config.toml
num_hidden_layers = 11
hidden_size = 96
num_attention_heads = 3
num_key_value_heads = 3
head_dim = 32
intermediate_size = 256
vocab_size = 9741
hidden_act = "swiglu"
norm = "rmsnorm"
norm_place = "out"
norm_eps = 1e-05
positions = "rope"
rope_theta = 10000.0
rope_fraction = 1.0
qk_norm = true
attn_scale = 0.177
bias = "none"
tie_word_embeddings = false
parallel_block = false
init = "normal"
init_std_qkv = 0.051
init_std_o = 0.0109
init_std_up = 0.051
init_std_down = 0.0109
optimizer = "adamw"
learning_rate = 0.0032
beta1 = 0.9
beta2 = 0.99
weight_decay = 0.092
lr_head = 0.00972
warmup_steps = 358
schedule = "wsd"
decay_fraction = 0.258
decay_shape = "linear"
final_lr_fraction = 0.0
batch_tokens = 16384
max_seq_len = 512
doc_mask = true
train_tokens = 148700000
max_steps = 9076
dataset = "wikipedia_en"
Each number is 500 + 50 x the weight over its row's rms, rounded and kept within 0 to 999. Layers, rows and columns count from 0. Numbers have three digits each. The size before them is the row's rms in percent of the matrix's.

# layer 6 attention key, 96x96, rms 0.146, rows 0-95, columns 0-47
024:493436523499568479450472534517410428556496515414448412500562319454542536501511609420559460534476530570533577544546476485495471491471545463534476
035:526450521510618424468460490523452397496536525616441471473521436483507505486484545599473510621471535515503472534493455412502553418535449510537488
042:471425511556540445463486512505411491489503558536475526446481457447528502525552582498413570607445427470521575480512467459567568377500397529587503
029:525446517507576466531549505504516445477517547448565497510424458579464529545526482474501534477527434530457437453515360498505431445493482451551494
046:491516577556519431497445454479436525515408544517426432417511395489511546421472570483478606515535465499520516571490441542612587498540511465545532
059:452469535477464558495550493550400407512507406517518529566455568530487510586561631486456475400551536493587505536462473472522472582573486442543436
046:540500404496514496430505591511630528516548537474475601550468482478554425506553451520555395514444559532554426547522517479493484529415564549453511
028:477539488513649523470506563493466494529476501479570432537510470498526481558456516473494544551536475509452406523597449486503471421515413517587455
041:496491584482537489472484463508492531455480470450427389482522525594498542460435491542470527566476479502448565380548511412519417362542451525455530
062:537515470558556510481487527485607498473488464462485393492549459434547455473477563483581545504538504532542466553573490511636579502484522553482460
050:498469574497442507559464545553546505517513456492443523554588517548483472455431582449505424504490589493547571505557518567509423484504504436496470
050:541513570497442432549494460522545583506496505502513492454563481486521446474528507511576498451555520478487539537472523464375470535486592455519587
022:529452519487429525551514495489501450469534521582503595477542461501418473444493525505520435551552542465545642507467543501498570546495578495499501
071:545392574546447432595450537519506544438523483451553490449537522479429432459449564561458534448527473432492526439471536543494517501525523494485605
061:540581539514477534491488419550511544462584436520502539502480491392512511540476595486583492388557511460477503453625495488386473518506549464493485
028:540480510500517467541431413513540487407485496526484512498519551638392455460526314479529562493507480473462441427443496518475441442547565485480500
042:492459492570519552437527481527546543517578427385515499562518459492504563428534475488641431477511562490574498533512525532478385604505525441555487
025:502507501562571440462420502496433533538410581545510525470462428465519490488460560495510571582518492586526386618521480537503572486551503483529464
023:527597481503516471592554560482527478531529559554597539476439572585468502584452580520477503482545516558500388576499450497538555500452540431538420
041:434532480568483499489423488473448501545487511570488516476578490514574554435407512490429518544412451553488518411482479465582540520453468566525503
028:449423544513564515519484610465457511584544527430513493509530565438507486494494554540506416546504477510494535560561549541506539518431457475453473
040:521395541534447531539490485515414558531501547478411505480554448514527500563516582493537486584522533618451500523530591435423545462537456437561494
043:514500590474449439462471472510477519443462565554462455437541512528468509463417505515542566555442564498563452514474478439550575399567511504455546
044:495546440517507471537599480505422537461506599539499529482520490511498461483468472479473558459477397495449427458506479492452466520477486354490574
054:484530534519503458510451472420469540454525547521490464444532479452497466454360492531421633591500470518457484513492505471511551465526438394514470
044:553563497523433489616544590531529531479436481523578534578591587503544420525524499472575455490510551535476474578563534470477561508518522430459417
028:491551559535585480506494562526528477531500513358490379531571442515539543489469504448591433456526514628494585473566523478517446501428474471502424
073:445499523517377511431465472488531563509617479548534484475486550419533508500468479485531536547575607444557566475500525431435556478549549511457491
042:559522443597503556480556443530549542516452541478530546521500524471479467335522402523587401430508440567485428509488476482439496603419555506565518
044:523525480389506567542489431537486522496480492555497427480492563585445487573459448452449525515487469577433508352565457508518547369476609570478442
060:527518500472536571488565536574509533482503519551523593553465461446494570442527485522487446551501444484397501529598510488417444576525442508464536
052:489496477453451436589500541463525513495500524521582475467498578526478397511445376471409573538468482466469537344511489534478458399466484520498532
023:491506479537517542467550530452505588521593579509570514527541558473505492466458441497508530590511509507502549534484635553481497516473465516463483
023:448469446514577489430518511488489586503496573502435511504503458533538531521398547401603576552492478518515379548598467581560497525483514471514530
024:516455464544527446526427468516503569506429482359542508509506491485516466435473474516500381526511516526415537430540519462447440558480491500488496
044:467452515490569560351416447459434468494475381458347379479534504552572580517454595439531541522514521507484431614526489524568490473513459534475467
049:497587551496612440481462456425460459480507508481471495444513443522571568574486501451503494464385499530443474509469474604465515565611508571512556
036:475520473595530486536517496511641572536524632569437542529487542407578508468452475566516503446418475395529422458465478444511426562510460481461514
034:464595553553575513559459469466575462484461408432482467546548573581449578476467469485482522526560462422407478486559467467520377517514448435528559
022:498540454468592475440507558531386488491582515466542443561529537512493539542455525539434540431491525578423478466523434459453476422505493536570514
046:486475430403409540479507468542514464454534507511520420456445483503418522555510423492460577483502634583573623434468483485499438497579539440517578
052:529517446439555568441586491537430451425519462462454512558509527575432542518572407547492429488553451566514473554575386485427485509420540563516525
045:498493449606423465440478429477529584564556533506456558535595547431545434417525581561548383412384591522594475480458467522462484514462494467470457
065:539413557421513440538574481530452452552537371506558529423588531572514473541481486496439426390501486416455454396502527539453464547493536430432553
061:443471496481524542466544494587505515514575531495471565498441540437518483533599470534468431559520538534538561483620471484547546363521447486533443
020:444526553511543435615432581539539452534474476442502531490486489574422499542538587536416483525604462557467532515580452440525449520573538428502488
037:542463502464494466515478469540543409477492426509456534496453563535492501484568539550427510538449515439571511496515402577589546426484512557417389
050:533551509409454575567485496461485506503518494568494467480566434518408523562522493497432501446564530570381615530473613481460587468558535505460552
023:450516448569408526526543432496610541403503442535518486468450529531532538475577449562463477508546511464500523442497588463482478509494551514557562
018:526541555550510557447575428504568415469456505509410527594543370518526557461496489433548520480496466514573533508447448532511482553446523484597523
019:497554508395437523477554565507403401426585497531487572520481525518378535564496541494441563442511477478513570421490438510496515498492516595440527
026:444518556548613485454515566496480425468525586449538461482586515494562536509459460497529514468441537542522576524426567619525469593503482505534457
020:540456484428450479500515499495433505491473589597515595447392452497504519502491604538467511443546483597557473542436529536485674555545524548534498
054:472559609583583460463500516463475489482579438462445456551494513581510486520429444445530448587549503513511510555535464584585552535543474557480473
030:556437568577602463512396436475518432542433470434450459451500500558474529444523475525505454491525440529437488472531446494468494458491440477496498
050:554424385485438539546561474575545580519439430542509512551455593438538534462579557508447523507570618502561474558554509483428460508462529489457464
052:512402460505491445504479536467533459479610481499480395449506446587537536471453505464533563525485498410484523452477560423513381473490534478571573
068:611443498496440483541539496551581517481423445493550561534541501489424510442526474479535482532626585469553590562505523532478426420439526506532488
022:550456528463477504587451439493577482526511473555462583453479600534439460459490383531495506550491475403498469472418449568541507474492461504439489
059:448502437507582519338525506533434526507485436487426446476522473557527554451463570479486472499474449460541350580487443571516436545464482482549591
029:487540468435537580402570486467370471453538480503483498535544570470525503579456461402500606481474455420449403478494477555460478494458484577481541
028:483465525540435522541446576497438502535480515518519528528623437415492438482484533454571469554532566491520568572572498505479551555526522428432511
065:485495554431502556575578600552522445506511463497582535644459514464563563592552548474497517535615494526535483502574532412519468521484481506501459
055:435550560539475508543583427509449518523529532476462466512528583460531508597509525481520515472490536583482511502545551483502548472435507469466414
023:501643554504551481519548586515567451538504508489397438536564437478602536536452560413536455516490492474553541601527491473565528537413451444438452
031:587582585490534472546504454539500396390496420531448459574554576549416497564531475524567466423455486519499543480506535458508507470490478507449428
030:470539476556455524429534589521506552596607438457450454509577511459602524435496609526449365463458552509563558565490493508511504554412522441476549
024:513578530443510614569524547485641571509490524527404491552437517484573511526486545407524495467511574512534536555524524489489505539430491412536504
039:489595479514582483447475489401446480522539462437502467448541471436465551498449461444534557570551470506468485502478531564539474463604421594520423
046:423646478599512563471494479478426530518510477477474504459606517500442492569407456463497445482598429516444386477479543480501478470508452511544446
057:476554537557560445557473456371397478438556497416498409411550494478437530550405401470430505478516409551491422531448504510517504463543475537530480
083:517564470560583570486511441458510553510492465428448513435480498493474469449450445530458419471581459519487448429498504457573538453471489564491414
070:531475579478533516482583489456519485489502368441559487338556481523464452561434394461433562545590475503539470562532508479530607354528482540495495
104:528409546412483386606535528490511432475530502546533454549454530484537476606538483476504596485396599486618582560475498561490469474520506524494551
164:533487572457505485495489576452432530480458498549608428574603508492513519473461604482415507506493499489393461544505516504449478549510486480452541
234:513562461486492445537564549513531524503476470515644446510488467498489453604523489525455649447653454509431478486546521491475433563511557513558574
253:460516473535485497254413474465493562477528475497520497485509519506532554416466501520492540532447506495625447508464482487422448546579537490520566
292:517420490509457486547537507557547510507486456470458504519523508520517459398544658484613516458615563488585460549493502476517463522467471544473484
256:458555392515537546369522493507471473522507483485485435457492488480537534622548571470532403501530475537531406670394497485510475575478529530509476
288:538513622496510500504484464423487490472522494470471470477550496449521632534456514515508597477578509521469500529395532462461530581595485477518521
030:545544513464538500497442425464601543477516522476443423474524537604497503397465410442534491493543542508441493462412594452451446531509568449496572
030:519387476429597496430467434478372432575498501525467475495557500399544474476460534416484532561484449503510468551513440552548488480459428591432479
024:598515482414445473438530473472413525490517489547638514559507537489410449476494540490524461357445502531512500409483525465489529513529481509410443
033:446508509547495563461475369512457440460484535498405562424412507515592427520600476551609506418477465492547492445514497463497473510556546494553451
042:449489542565488484531538509490369465476568468406575439505609551469442494545440487452458493412521418470507451500434518451469385527481401505512504
040:565511544414574484520496556454434538521497464460605414545592503477539562478421495446363521452451529499442484522388503510412453503433560474565536
047:483427512510481382554478577434541519485474539502527491571539493498493476484443558524448506425413466485557457521484489588464413551474517485550541
063:502492464474551418630542534523554480512503523529521441507416529465522445650535459528527646488452584501642576455540506526506444490528521516515543
067:477558518547551454518403512404405535490522554505498422509536517461502502495409496596451494475506441496449437433538537443455492515546498515519485
129:520437524436484416615553541534516427494505519559539443559485515491505461603526474476519652477416569507596560529501517522455450501539503474505574
181:506571435538572574608513478511543533525459511509445522497437503510471419569539477538524437464493549536641495351546509439551487505482504526482429
248:500440574436421467500462530488512497496465526578516559561465548522548486502558566520445474549476590433577574590442463543468568499508515485432517
287:523496462510481467579531502513529513514498548554596517474488508473519431297507375546532458480585524466489510450406516475393408524496562516526574
283:566514475547559420508459494415481491490491518475493497386527471481493414463482453489431492401439410565541455560399515509518641538441506443523505
259:500496528473477436473458465420469498482579496458467462401524536478513434577435497472432641501538509518540525472497532461538695396544476462482469
260:544495562506563546392518493478519505473437456503503530427543484490517545320484489491493484555554394484414502656650507529493585466515447487504511